Weights of a small transformer language model.
Training: 955M tokens, 7706 steps.
Each number is 50 + 15 x the weight over its row's rms, rounded and kept within 0 to 99. Layers, rows and columns count from 0. The size before them is the row's rms in percent of the matrix's.

# layer 4 MLP down, 768x2688, rms 0.0568, rows 725-761, columns 384-575
101:82 66 35 33 59 54 59 28 55 47 65 67 37 46 66 59 68 63 45 33 59 38 41 55 42 54 69 57 53 51 42 69 38 51 26 66 51 13 47 61 34 75 54 41 64 50 59 71 54 60 64 47 50 32 57 59 38 42 59 47 54 48 56 33 84 49 74 31 72 42 32 26 40 51 58 43 45 51 56 06 52 49 50 36 44 76 71 48 68 58 49 53 45 82 13 50 41 42 50 62 50 50 53 39 46 60 35 64 67 57 46 61 51 50 69 71 51 63 35 33 36 61 52 53 41 40 57 27 68 62 29 38 44 38 55 35 55 55 60 38 49 56 74 46 42 99 73 58 68 64 66 52 51 56 49 54 41 45 51 44 32 55 39 66 40 66 24 46 56 36 53 63 63 49 50 44 39 61 38 48 39 43 42 72 47 40 65 56 36 45 24 42
098:25 32 66 36 46 72 40 34 40 52 59 45 36 67 72 42 54 72 38 64 63 38 64 26 28 42 56 80 44 51 30 45 60 62 46 16 56 40 51 35 56 55 67 46 24 61 69 54 53 47 17 22 55 85 46 35 40 55 39 52 80 53 29 46 47 43 41 51 49 57 56 43 41 66 41 59 24 60 30 68 38 56 55 46 81 50 40 54 48 72 50 38 39 80 24 47 61 47 42 30 63 51 71 40 51 47 58 27 60 45 48 44 35 54 55 39 33 71 65 41 27 42 44 44 28 65 39 43 61 63 49 52 46 65 59 44 52 63 61 56 46 58 37 68 48 42 49 02 56 67 75 90 34 56 48 45 17 59 34 55 51 71 77 30 34 42 70 24 32 45 32 50 19 34 46 55 71 35 63 44 53 49 76 39 42 42 61 38 39 42 42 37
096:58 69 58 38 36 62 36 59 72 67 56 40 48 41 62 61 57 47 36 50 29 59 48 60 47 68 65 57 63 60 65 37 19 67 53 31 26 50 64 46 49 28 54 60 51 26 65 33 39 45 56 66 17 64 53 46 76 50 55 21 57 64 47 27 29 67 55 54 65 21 58 38 41 22 39 33 50 53 48 51 21 43 61 44 52 61 49 34 63 58 52 76 32 38 55 51 41 61 49 30 50 26 67 74 27 53 54 35 36 19 52 52 24 60 40 48 63 31 48 32 26 63 61 57 62 41 62 67 56 53 50 40 96 52 60 50 29 36 48 76 80 39 48 39 26 53 86 53 65 72 47 08 58 61 74 67 48 58 65 57 40 48 51 41 46 58 52 54 62 64 46 50 49 58 51 52 36 50 46 42 36 53 42 81 52 66 20 32 45 44 46 56
099:55 41 43 58 70 39 73 67 54 27 64 27 65 67 25 51 37 27 49 39 45 56 52 53 30 31 46 33 50 63 37 51 59 37 69 86 37 46 52 52 43 49 24 57 66 57 46 73 60 32 85 47 34 45 04 67 53 38 31 58 63 19 54 61 37 40 63 56 53 39 64 38 44 52 40 81 61 71 35 53 59 37 60 75 55 60 41 33 54 88 55 79 44 49 56 65 45 52 42 35 50 41 40 40 41 44 59 41 36 13 63 50 55 54 33 62 38 35 47 60 56 40 67 23 56 65 49 40 49 58 46 38 55 56 45 13 48 58 54 66 45 30 63 41 27 30 28 51 58 35 54 41 61 57 38 62 71 53 32 75 51 31 48 43 46 46 56 90 50 27 61 55 50 17 65 42 37 50 48 35 58 63 68 50 52 40 71 23 43 61 85 69
099:16 71 42 40 44 38 56 49 60 71 93 61 41 41 62 46 43 59 75 34 67 55 41 40 25 85 33 63 20 49 54 41 59 34 60 50 50 54 34 69 38 81 69 21 70 90 67 65 68 69 58 51 42 40 50 55 66 73 09 54 47 36 18 49 59 58 46 29 70 16 53 35 87 58 51 56 60 59 42 45 49 31 55 36 51 58 50 36 13 54 40 80 65 64 71 38 52 62 43 47 39 62 84 55 31 57 51 82 44 38 30 20 54 27 81 50 67 54 49 69 48 69 63 59 52 42 40 44 32 28 81 28 42 53 67 81 47 62 25 56 40 45 46 41 45 38 49 32 54 56 54 25 86 68 75 33 60 39 42 47 42 52 54 47 48 34 45 29 81 34 68 39 52 66 56 56 56 26 30 42 68 53 29 43 74 39 33 43 45 54 53 39
104:41 36 57 61 41 54 52 28 55 41 40 56 36 28 52 70 21 34 57 34 30 55 39 56 21 56 50 69 36 17 55 54 66 71 42 53 38 49 53 36 57 40 74 56 37 46 44 51 51 58 57 36 41 93 60 42 45 10 35 76 59 51 59 81 36 46 33 42 19 50 18 55 56 36 47 41 49 43 55 36 55 67 45 77 40 38 73 42 69 47 21 50 62 65 53 31 56 31 43 43 61 61 55 47 58 46 57 46 48 44 49 44 45 59 52 83 45 55 60 17 61 70 34 80 56 48 50 36 48 42 37 57 36 59 61 36 69 42 47 34 85 46 58 55 47 45 51 57 48 60 48 63 41 66 23 26 47 40 72 58 45 32 47 68 61 72 94 32 41 44 47 67 44 46 42 53 30 39 45 55 42 16 29 28 21 63 80 49 31 74 48 74
105:79 47 47 30 51 58 27 38 59 34 42 32 35 69 60 43 40 31 63 16 62 70 69 38 59 58 43 54 69 52 42 56 46 70 68 37 26 47 47 58 71 54 44 48 28 44 75 54 57 76 50 43 53 51 51 59 49 28 61 45 61 64 28 61 13 42 61 34 31 47 46 59 55 48 65 45 61 35 10 64 76 39 50 36 42 67 45 66 63 76 55 43 64 62 46 49 76 42 71 70 44 05 39 39 69 64 51 52 43 60 49 40 21 57 32 31 15 75 76 38 64 64 31 47 47 51 41 39 49 48 59 41 51 52 67 39 37 73 29 44 36 42 64 53 61 39 60 73 47 55 52 59 29 60 57 42 49 59 60 57 70 75 10 37 42 65 71 58 42 72 43 42 36 52 58 52 19 61 86 86 60 34 88 46 43 44 12 36 63 32 50 41
101:25 57 63 38 70 49 56 51 48 58 56 27 61 50 45 61 65 23 44 62 63 47 50 61 39 50 26 60 57 57 63 10 74 51 44 46 72 70 42 33 60 36 45 41 66 77 71 39 45 39 46 37 33 59 43 64 53 45 63 50 23 52 75 67 50 53 39 60 57 45 39 54 75 37 62 44 62 22 47 69 43 56 56 41 36 55 47 50 44 63 47 24 28 41 80 74 44 58 31 70 58 29 34 76 64 34 52 43 73 36 34 67 67 30 48 79 20 53 24 39 48 36 61 59 72 68 93 50 81 56 63 44 45 63 70 37 51 56 58 58 71 60 43 23 21 67 68 63 42 42 63 38 56 56 35 44 50 55 45 47 66 20 25 57 28 50 59 28 25 32 60 35 52 42 76 47 50 42 43 39 41 72 65 67 58 37 73 61 49 45 87 37
099:51 67 47 60 52 52 60 57 72 45 38 37 66 80 51 73 30 55 35 53 67 51 52 58 39 52 33 42 45 44 43 60 46 68 15 36 28 42 35 35 48 40 66 60 39 18 45 46 28 54 55 64 44 49 58 63 66 56 60 57 58 34 72 48 37 75 72 57 47 70 39 28 41 37 38 36 14 59 65 61 54 35 49 49 55 32 68 57 33 66 47 53 64 53 25 46 64 34 51 37 62 43 48 61 74 55 73 59 37 52 37 72 58 38 56 73 41 22 46 43 56 39 46 48 66 53 30 16 45 45 27 80 54 49 46 42 49 32 33 39 64 33 59 41 30 44 60 71 54 34 16 66 41 61 75 34 66 53 49 45 35 47 76 82 34 60 54 41 39 69 45 79 67 52 70 49 45 29 68 48 42 59 79 48 51 58 53 47 45 56 64 51
101:33 40 41 44 36 35 62 47 28 46 54 35 52 50 47 42 58 55 59 54 53 39 64 42 37 59 51 42 72 71 63 35 55 61 47 51 34 43 49 56 33 74 37 69 56 25 13 40 49 37 57 21 59 34 50 57 24 39 31 42 62 49 67 54 61 65 34 74 61 51 37 28 80 86 34 20 86 46 79 71 44 37 45 48 61 46 32 57 96 45 45 51 69 41 34 00 58 23 39 70 23 46 31 35 47 40 49 33 37 61 35 34 63 61 57 52 22 43 35 34 28 42 22 63 36 66 57 29 70 45 57 32 51 34 14 37 78 38 48 49 48 58 55 35 59 40 59 66 43 49 22 47 40 42 74 65 50 60 66 55 55 89 50 38 53 44 70 43 69 54 53 60 45 44 44 26 44 55 45 46 58 23 56 21 32 59 54 35 36 51 38 48
100:33 79 50 67 90 44 48 14 52 65 32 63 40 34 58 40 25 70 46 42 29 52 71 37 45 13 41 19 46 50 27 39 65 64 34 55 44 59 51 03 72 34 28 37 43 39 37 48 32 49 57 38 69 56 53 38 44 46 56 57 56 72 33 36 78 61 34 68 57 43 46 43 67 67 48 30 53 48 11 48 58 59 54 35 33 57 37 56 43 50 46 56 66 30 34 36 62 69 61 45 43 55 40 63 67 55 43 18 49 65 40 47 63 51 58 45 87 35 87 42 58 49 50 40 41 48 66 60 46 76 72 37 63 60 64 48 43 26 56 43 71 46 54 54 48 53 45 78 31 52 75 18 49 57 54 56 30 46 30 55 59 53 73 35 30 51 44 66 44 53 33 35 54 34 39 55 42 43 56 26 64 37 43 60 42 56 56 37 42 29 16 68
098:49 42 43 45 26 39 38 65 55 69 53 55 62 66 63 47 44 45 56 41 74 33 74 47 46 59 62 43 34 60 28 25 72 34 55 61 49 27 60 36 59 46 35 30 71 71 53 43 48 36 48 24 45 53 37 20 51 55 39 50 52 58 48 48 73 55 63 53 73 57 39 42 41 26 53 59 63 24 51 47 51 42 61 43 47 48 83 34 55 28 32 68 51 59 41 44 50 38 57 40 74 36 37 56 41 52 47 38 40 61 66 56 83 51 57 43 52 51 55 51 62 59 47 20 58 48 29 55 50 32 52 34 46 44 75 30 42 71 42 38 61 44 48 52 37 60 50 33 57 44 56 36 24 60 42 55 38 43 81 44 53 55 41 36 32 44 77 46 65 64 51 60 40 33 54 79 65 25 75 50 60 37 41 44 37 65 59 53 30 40 44 76
098:70 41 50 45 15 62 61 59 20 49 63 44 45 22 76 81 41 61 37 57 54 50 41 64 58 80 59 29 42 51 48 28 74 34 76 38 48 24 35 31 49 69 61 48 71 25 66 58 34 48 40 52 60 64 59 62 27 42 64 60 62 38 53 56 57 63 51 47 48 64 66 54 40 45 61 49 57 30 44 63 33 55 32 41 64 28 70 50 42 23 60 47 68 66 30 34 42 29 56 27 51 60 19 49 29 41 33 56 53 49 70 19 34 46 30 25 55 64 60 38 53 48 49 24 53 60 28 62 44 58 74 41 70 38 69 73 71 60 48 62 51 43 72 57 33 32 33 60 42 51 22 16 50 28 22 85 42 51 65 41 32 23 32 60 48 51 21 61 58 37 58 57 44 73 92 45 55 25 58 53 74 55 77 19 43 45 45 51 50 54 45 63
102:61 58 57 56 39 77 61 36 59 77 46 41 33 54 93 56 50 52 32 36 77 41 79 71 51 35 51 39 48 48 73 59 55 47 58 48 68 35 44 72 76 23 00 33 59 82 32 37 28 40 40 32 63 44 58 43 73 58 37 57 36 45 47 55 61 65 59 50 54 51 63 51 56 50 23 50 51 57 46 47 31 38 54 72 58 49 46 78 56 44 81 52 77 83 47 62 60 49 54 54 18 53 79 68 45 62 72 64 52 55 58 44 52 57 50 31 69 62 68 57 54 40 49 37 36 67 41 48 46 58 79 64 52 67 50 58 20 32 60 50 70 66 51 55 51 50 51 53 57 74 55 25 58 55 48 61 40 49 57 53 66 58 51 89 43 58 74 39 36 54 60 54 36 44 30 22 43 85 47 64 62 62 68 35 61 56 31 45 61 49 24 47
104:21 62 45 52 17 58 39 43 46 59 47 38 64 57 72 44 73 67 54 55 34 28 67 75 52 39 29 41 33 56 67 39 42 37 60 56 65 61 71 53 32 51 61 55 68 48 44 51 63 55 65 50 64 26 45 78 58 52 75 30 46 32 49 53 48 46 51 33 53 13 59 52 53 69 60 34 39 49 48 21 54 72 31 45 47 60 23 30 38 58 69 31 66 50 25 49 56 69 66 26 52 56 33 54 26 48 49 60 50 17 39 75 47 32 37 59 70 73 65 55 11 56 47 38 53 61 43 72 34 50 29 65 68 29 39 38 54 58 59 71 60 61 71 68 58 39 37 63 63 48 41 65 35 35 40 54 49 73 43 47 56 46 49 66 61 71 38 63 52 81 23 66 54 66 55 31 52 57 62 26 61 35 46 79 40 34 55 43 40 46 41 61
101:41 74 53 40 55 36 61 37 10 61 70 34 31 34 37 41 69 22 66 46 13 23 35 65 47 59 53 62 19 43 77 57 53 55 59 46 38 16 73 35 48 30 62 44 23 22 50 45 43 56 74 39 51 47 22 58 34 45 24 60 34 39 49 41 59 49 54 60 41 39 53 66 40 54 41 64 45 26 60 41 39 54 46 58 21 31 69 39 36 59 37 25 66 53 77 41 39 63 41 13 71 36 55 48 49 36 36 55 35 85 53 58 46 56 37 76 57 68 72 47 28 51 63 38 53 55 50 61 62 59 47 22 53 46 53 60 51 51 30 66 31 31 45 45 68 15 31 58 66 56 48 54 25 53 44 36 51 51 21 64 46 57 36 42 49 39 52 51 39 65 48 45 49 60 68 46 77 47 63 37 50 66 48 42 41 23 28 47 71 47 50 59
099:43 46 41 29 58 65 75 30 58 40 38 73 61 59 65 60 72 62 73 54 41 41 50 44 39 34 59 35 69 49 39 23 46 48 42 23 28 35 40 43 50 59 41 60 47 33 51 50 42 38 54 67 45 39 60 78 62 47 32 69 21 56 43 53 39 20 55 59 32 68 49 39 65 29 59 50 43 35 34 61 52 57 48 48 53 56 61 42 46 46 41 38 63 29 59 47 26 30 56 67 66 64 38 49 57 36 26 35 53 66 34 37 43 24 85 50 45 39 64 68 31 30 75 80 35 40 33 34 52 59 32 24 45 70 30 58 41 55 67 63 30 58 70 60 41 54 51 69 74 51 56 50 52 36 22 86 66 69 57 67 43 64 63 35 56 44 35 54 50 49 00 59 48 46 45 53 48 49 49 59 44 23 44 69 42 29 61 36 47 43 84 15
098:40 44 36 38 53 48 66 42 48 45 22 44 24 67 67 10 50 17 69 19 56 50 46 74 50 28 50 79 62 59 85 40 68 41 50 56 94 13 56 39 53 43 41 40 48 60 55 38 51 60 41 41 36 41 52 37 60 34 52 59 33 58 62 50 60 12 46 57 44 50 55 61 45 54 48 55 42 25 74 53 71 50 42 50 53 44 36 62 34 42 72 56 59 19 46 78 32 64 39 44 68 44 60 52 44 24 63 42 34 47 30 49 55 57 81 41 47 48 38 35 52 53 34 49 35 33 43 34 56 52 38 59 28 37 25 68 65 58 62 55 48 58 59 39 72 51 68 41 26 47 54 46 37 39 37 30 48 75 47 64 37 37 40 57 34 35 44 58 50 42 29 49 62 37 42 42 48 60 54 61 51 47 35 46 60 47 42 54 47 43 51 35
103:21 28 87 60 68 36 53 56 38 39 36 32 41 44 48 48 49 51 57 32 80 95 77 44 39 27 78 45 30 64 57 68 68 49 39 53 46 37 57 52 60 83 99 80 40 53 45 39 39 60 27 72 25 58 69 50 75 55 53 35 67 13 45 45 54 43 49 44 55 74 57 71 51 52 58 72 48 27 61 64 78 52 39 68 68 47 46 70 58 23 85 45 25 48 18 63 56 47 53 74 68 52 45 71 67 52 39 39 56 38 61 42 61 66 41 74 45 41 20 55 43 40 71 50 72 69 83 52 43 83 52 70 50 60 67 44 75 57 58 62 64 38 58 50 48 49 52 46 48 41 54 64 44 29 62 31 41 45 60 32 46 72 34 36 78 43 29 28 43 49 56 46 42 54 26 67 41 28 54 78 55 26 47 49 56 48 38 55 51 68 52 46
100:62 36 70 47 64 51 47 30 37 58 30 58 59 41 52 56 48 65 46 76 30 38 59 64 48 38 60 36 40 39 43 57 70 60 77 60 62 46 46 52 54 49 32 34 34 26 51 64 35 38 77 45 32 60 46 65 78 44 34 56 41 79 51 38 53 25 63 63 72 54 27 55 33 33 61 33 59 59 53 79 67 74 67 35 69 64 64 71 38 63 41 67 39 53 41 32 66 78 34 77 73 54 38 34 63 54 46 50 52 59 28 60 64 14 36 59 58 37 52 58 80 55 49 62 65 60 46 37 45 37 25 74 35 33 50 72 54 52 40 18 47 63 28 33 47 40 60 40 51 40 62 61 57 62 42 46 80 39 36 37 50 59 38 78 73 48 56 59 48 42 58 55 47 76 60 64 28 64 45 82 49 55 59 26 31 17 56 59 39 57 60 35
100:42 25 52 43 50 43 45 35 51 63 71 26 47 64 68 58 35 69 59 29 48 52 69 38 83 49 60 27 70 66 53 58 63 32 55 32 59 49 34 64 54 37 44 48 52 38 63 40 47 63 71 60 40 39 79 34 53 56 28 45 64 50 62 57 50 58 67 53 65 44 45 46 44 67 82 34 68 58 71 50 48 52 36 32 59 49 47 47 32 83 50 32 76 52 50 65 49 52 47 66 47 74 77 75 74 49 56 39 45 57 63 53 16 64 55 69 31 53 44 65 68 29 40 23 77 53 48 57 63 40 62 50 52 52 63 60 47 49 64 66 61 64 58 46 57 45 63 06 56 58 53 50 40 50 31 63 63 62 57 67 63 64 32 47 48 35 32 45 52 52 48 70 33 54 55 35 47 67 50 52 42 59 58 36 57 65 33 67 48 52 65 49
100:36 47 40 43 55 48 59 46 64 49 24 75 41 54 14 63 58 53 31 15 77 54 73 62 61 18 47 72 62 42 48 33 59 24 38 43 40 57 67 34 31 44 53 49 36 62 43 39 21 66 50 22 41 55 48 46 39 47 45 51 52 76 33 68 59 60 12 69 43 62 36 33 30 80 54 37 47 33 64 42 57 52 45 49 67 33 56 38 68 21 55 49 45 44 40 44 46 44 30 37 54 45 55 37 62 65 45 33 49 41 45 59 24 72 48 64 36 50 24 47 58 65 49 53 58 41 50 62 51 23 29 49 51 52 64 54 43 36 47 37 68 59 71 41 46 53 32 61 56 44 67 36 38 14 61 88 51 53 49 33 69 40 37 48 40 36 45 33 78 66 76 62 70 49 62 56 29 51 40 61 61 56 51 68 45 38 47 39 61 35 38 84
099:47 32 68 43 48 50 55 33 64 27 69 33 39 62 31 36 39 52 39 59 42 39 43 49 27 40 48 35 46 76 26 62 54 58 43 73 39 26 52 49 32 43 42 49 58 66 41 65 70 43 39 55 53 49 48 46 52 20 62 80 39 54 57 65 51 51 61 33 53 31 54 60 22 52 51 37 30 56 43 67 65 63 56 53 58 44 38 55 47 46 42 68 70 39 53 39 46 54 45 55 58 51 53 55 68 61 55 34 51 42 43 51 52 42 59 23 64 45 34 66 34 64 35 46 56 68 52 64 38 40 40 45 22 69 54 32 43 45 61 49 46 57 69 44 30 41 40 20 68 71 61 42 47 52 44 56 72 41 56 65 48 62 24 28 52 45 53 34 53 46 59 67 51 48 38 40 46 44 67 32 68 67 61 46 57 34 52 20 59 58 34 28
100:65 44 34 33 72 35 50 85 60 55 48 06 49 49 69 70 71 35 35 66 80 63 45 67 47 18 47 36 42 57 29 73 72 56 43 47 47 44 60 31 56 38 36 46 85 62 85 23 64 65 33 74 54 21 64 52 68 44 31 49 69 74 45 48 64 62 66 58 30 45 63 56 47 72 41 29 49 58 31 47 47 81 38 61 36 79 50 63 64 46 38 64 61 39 38 42 44 60 55 37 76 37 50 70 49 47 44 22 62 69 40 43 77 63 60 34 62 44 57 50 41 60 43 23 38 37 63 39 35 57 50 55 59 63 51 29 39 49 46 34 56 52 48 47 34 58 41 46 73 33 30 51 82 54 64 48 60 65 34 45 38 49 41 51 22 50 46 45 64 41 34 75 48 57 58 51 60 37 52 48 35 33 29 36 40 16 82 36 60 52 55 60
099:45 62 42 40 67 36 39 38 49 70 65 32 37 42 39 40 46 59 59 42 63 69 46 59 76 45 54 58 69 71 74 76 45 53 38 23 73 58 63 51 54 56 91 43 29 44 45 56 86 36 70 26 56 54 43 31 53 64 40 19 39 55 45 36 58 37 60 33 56 39 47 68 22 28 44 37 63 36 66 42 63 58 43 70 48 44 62 62 85 63 49 67 64 54 61 48 45 33 60 30 51 24 39 70 26 59 49 59 37 60 49 73 61 52 33 51 63 44 61 59 64 29 60 54 53 37 80 31 55 40 41 52 56 47 64 56 44 57 62 47 39 37 56 57 45 52 66 49 41 52 46 34 47 44 51 19 35 45 32 32 55 45 49 43 38 63 37 21 45 46 56 55 49 20 45 43 51 58 58 17 47 43 10 43 33 19 66 45 66 29 44 47
102:83 44 61 50 56 49 50 42 43 24 54 61 46 79 76 68 47 65 45 46 71 34 59 51 66 60 56 91 29 55 63 33 47 52 39 72 45 56 61 85 44 45 38 65 38 30 36 52 56 55 44 71 66 60 41 57 45 68 42 44 70 66 72 65 34 50 50 62 43 43 46 65 25 41 41 46 38 56 62 32 51 33 38 36 48 29 34 39 41 27 23 68 48 47 53 63 76 45 57 64 53 46 32 38 67 35 20 50 41 40 74 54 48 38 45 48 43 25 19 51 38 60 39 78 58 36 60 81 55 39 66 36 70 91 38 63 48 26 30 60 35 52 43 37 58 59 67 71 37 62 42 66 51 63 50 38 34 57 32 56 54 40 46 76 62 61 17 48 38 27 61 33 35 57 48 42 57 28 61 63 58 72 27 38 40 40 25 41 40 47 60 57
099:58 36 40 46 67 55 67 60 45 68 64 13 54 51 48 91 21 44 56 68 60 45 60 51 44 55 44 57 58 80 82 39 14 42 27 44 30 37 57 66 52 78 72 41 65 43 54 51 55 62 50 46 59 47 41 45 38 44 41 54 37 70 54 50 33 67 43 71 54 60 49 47 32 55 76 60 48 37 58 50 53 52 63 44 51 53 65 41 26 50 54 60 46 47 82 37 48 27 32 39 51 44 52 53 39 71 40 72 52 41 49 49 32 42 55 55 80 61 46 51 44 71 67 22 61 61 41 40 57 45 38 61 28 23 43 74 48 76 32 31 64 51 73 63 74 36 24 49 68 40 77 57 76 39 45 55 20 51 51 68 46 44 49 74 62 45 47 91 71 51 76 71 62 25 47 26 37 40 79 74 47 68 53 25 40 58 17 72 57 46 33 69
100:47 53 65 48 79 32 74 61 76 40 38 67 47 69 54 27 77 42 68 25 75 46 31 48 57 23 33 26 45 55 61 29 83 34 43 29 31 45 57 62 49 34 38 51 56 76 49 33 58 58 40 44 41 32 27 70 56 63 58 42 48 68 43 70 65 19 69 57 49 71 65 39 34 42 66 52 41 60 19 58 42 47 35 48 46 54 39 50 33 42 58 42 54 13 45 56 48 36 33 41 54 44 82 34 50 33 70 71 76 58 54 58 54 66 39 70 50 57 54 61 50 65 57 56 42 64 71 54 58 36 55 42 35 33 15 23 56 44 54 63 42 71 39 28 53 37 72 44 39 47 46 43 39 70 23 51 69 39 66 32 61 28 43 67 50 29 50 46 51 48 58 62 31 27 55 48 48 44 37 27 57 72 63 18 62 46 00 54 66 30 58 26
101:22 47 43 38 62 54 67 36 29 87 62 37 61 62 32 38 37 30 34 92 49 29 37 56 57 45 37 42 51 43 46 31 64 53 48 26 58 63 45 14 41 42 66 31 48 40 45 66 70 72 50 52 59 48 46 57 56 50 53 47 42 42 57 33 48 29 73 82 40 40 32 58 35 39 45 48 46 28 42 24 52 36 57 37 44 34 52 60 40 27 69 77 38 49 67 36 57 27 48 75 32 92 55 30 44 34 63 75 26 58 76 29 27 33 47 46 84 70 58 34 59 40 23 21 40 37 31 59 38 46 24 62 36 38 38 48 49 16 35 59 48 74 48 47 57 57 83 61 18 32 63 42 52 35 48 51 40 51 48 37 57 39 49 32 67 44 28 54 55 23 49 56 59 71 30 72 69 37 54 38 59 30 67 38 52 58 44 32 26 45 21 57
100:40 47 57 72 56 71 26 46 59 68 56 51 30 51 71 26 29 50 64 45 34 50 55 60 37 50 47 33 48 47 42 57 51 39 61 69 33 43 83 65 59 71 76 69 53 56 51 45 50 48 34 58 39 66 68 39 47 77 57 51 53 35 43 62 63 41 68 71 78 40 38 44 46 74 44 57 38 61 66 51 68 38 24 66 39 51 44 23 43 50 45 48 35 52 53 24 53 53 36 70 39 51 52 49 43 35 55 64 70 42 63 61 35 42 35 32 44 61 31 55 52 77 50 50 23 55 68 25 35 37 51 36 41 49 32 47 52 14 54 46 45 63 72 66 58 54 36 53 45 25 54 55 46 37 60 44 63 51 38 48 32 48 14 58 37 42 40 61 38 63 71 38 53 54 25 41 39 46 45 49 58 65 54 42 29 41 17 53 52 34 27 26
099:43 64 42 57 09 28 66 59 51 38 43 70 40 58 52 67 44 67 60 65 41 26 35 32 44 68 42 62 23 47 20 59 38 35 55 48 65 80 40 90 36 49 48 40 34 30 41 43 58 41 53 37 50 58 56 37 40 58 40 11 52 84 82 44 52 74 43 61 56 50 61 60 69 24 41 37 34 72 49 25 53 37 56 35 52 54 35 59 40 39 43 56 00 29 56 47 64 45 51 61 52 30 60 37 40 76 71 64 36 33 58 53 72 50 27 64 25 40 45 51 63 29 60 62 26 73 72 66 51 28 68 65 46 57 67 74 50 52 49 23 60 44 35 46 60 40 51 45 48 54 56 44 79 43 66 55 50 76 51 37 68 51 33 52 66 75 57 69 49 05 42 65 40 19 56 41 45 43 07 72 36 41 69 73 34 48 60 55 37 64 69 45
103:65 44 61 50 51 54 62 41 53 79 61 49 40 46 56 27 35 47 25 66 72 56 65 58 65 50 62 64 61 36 49 36 41 66 37 70 63 47 56 74 60 49 60 45 48 57 49 69 48 45 45 68 62 74 25 54 67 22 57 19 54 51 61 69 56 28 67 69 49 49 51 58 30 48 47 55 41 31 41 24 30 41 57 57 47 52 40 67 33 43 24 80 67 63 59 45 52 47 42 70 33 77 51 51 46 43 42 49 26 56 57 54 56 60 51 55 68 55 18 33 57 36 63 49 48 84 54 73 60 83 63 49 65 73 78 83 30 52 54 45 51 43 45 27 64 57 55 47 48 52 62 74 58 42 65 55 33 29 74 58 55 35 54 43 62 50 60 52 36 39 72 43 51 36 30 56 50 60 34 28 40 48 48 56 32 59 49 25 61 61 65 69
103:24 56 48 42 27 59 33 57 42 52 35 16 49 55 48 57 34 45 50 56 36 53 18 32 40 23 48 94 67 33 48 42 59 43 42 86 26 74 76 41 21 43 39 36 55 42 57 50 50 61 41 78 60 54 36 46 53 47 48 48 28 61 70 35 40 55 39 33 72 46 41 38 40 67 66 00 34 31 48 54 57 56 56 31 60 76 48 60 39 71 42 45 74 53 54 54 56 52 75 30 42 51 41 30 62 40 48 63 52 41 42 64 19 36 52 40 67 74 32 74 48 37 63 27 40 61 60 47 49 56 47 57 43 62 62 28 55 34 62 63 67 22 63 46 44 43 31 57 61 64 59 29 30 55 44 00 69 51 53 47 49 33 38 63 61 44 22 39 40 49 30 54 36 37 64 41 39 61 65 18 69 58 38 36 47 17 63 63 45 24 40 60
101:62 70 54 38 63 36 71 41 50 54 64 43 41 62 61 52 63 57 48 76 47 54 40 37 32 55 57 63 65 32 49 63 28 47 25 69 43 58 20 27 27 43 46 41 75 37 56 20 53 45 56 59 59 62 13 48 35 59 49 49 59 56 46 53 62 41 55 65 51 65 60 49 87 45 27 64 43 31 49 41 61 47 34 45 44 50 48 36 48 37 39 20 69 69 65 38 53 61 75 20 46 60 89 42 37 70 33 68 49 56 34 41 34 51 50 57 71 35 53 33 57 31 28 65 68 29 54 63 68 30 52 39 41 85 38 52 40 39 40 38 45 22 78 57 53 37 50 62 71 72 65 38 72 62 87 76 60 48 73 52 54 46 54 20 55 42 27 74 26 66 40 54 61 40 73 50 37 35 36 37 53 61 34 71 53 66 36 60 63 45 47 57
100:55 64 57 87 54 52 31 70 58 49 21 32 36 38 52 44 73 64 55 58 57 84 61 77 60 92 32 43 49 60 42 53 66 78 51 44 53 53 48 79 45 32 40 47 67 59 55 60 56 43 26 59 52 67 64 54 26 37 62 46 39 39 41 36 39 35 63 72 52 26 87 26 44 53 73 47 33 48 38 25 61 46 47 62 19 36 37 77 62 68 74 74 62 56 53 31 67 47 55 49 43 21 48 30 14 21 61 44 24 45 53 59 67 42 15 41 72 68 57 64 36 40 25 35 25 60 39 54 48 46 25 63 34 42 44 55 51 48 68 40 45 58 38 52 74 39 54 60 44 51 67 39 12 86 56 42 41 55 53 60 35 52 54 47 48 39 59 53 46 29 26 42 52 35 48 54 58 33 57 33 70 82 48 30 05 24 61 65 45 39 40 82
099:46 58 41 39 64 56 43 41 32 33 29 73 61 60 57 69 69 45 61 55 30 55 53 44 61 47 57 53 04 51 50 66 48 71 50 32 39 47 77 52 82 61 57 37 49 42 39 39 12 68 56 52 51 17 53 52 68 50 52 35 65 71 58 33 75 53 79 60 54 29 54 78 55 57 59 59 62 77 49 52 52 50 53 54 53 67 71 52 55 65 21 52 47 50 73 40 57 45 42 47 54 60 54 58 49 64 51 37 62 28 53 37 51 63 66 70 54 62 55 42 69 58 40 42 40 49 69 59 46 32 52 52 65 68 53 12 46 56 43 48 22 52 51 51 67 56 50 76 77 58 78 64 44 43 54 66 43 53 58 59 48 54 46 62 28 62 33 68 53 67 50 42 32 59 36 50 25 46 32 26 34 51 73 63 29 61 57 45 32 42 76 49
099:53 57 56 57 31 26 44 67 38 49 75 37 89 71 43 65 50 48 45 47 53 66 60 47 46 24 49 46 47 52 47 31 55 51 56 49 51 66 44 60 59 69 53 70 40 52 57 47 50 33 50 33 71 26 55 48 47 43 46 60 48 66 66 64 55 70 66 92 53 27 53 53 52 32 54 31 63 00 69 43 61 52 48 64 27 61 61 38 73 66 28 47 39 56 32 68 36 45 53 22 51 70 62 72 38 38 37 73 47 46 55 46 48 40 35 40 90 36 60 65 78 28 57 50 47 40 38 68 42 27 62 63 57 35 57 46 45 59 72 23 51 66 57 52 57 43 42 83 35 50 33 56 62 54 47 26 36 63 58 56 72 42 54 56 55 47 80 48 65 37 46 24 46 67 62 53 64 70 43 68 46 45 51 22 67 18 34 39 44 57 47 60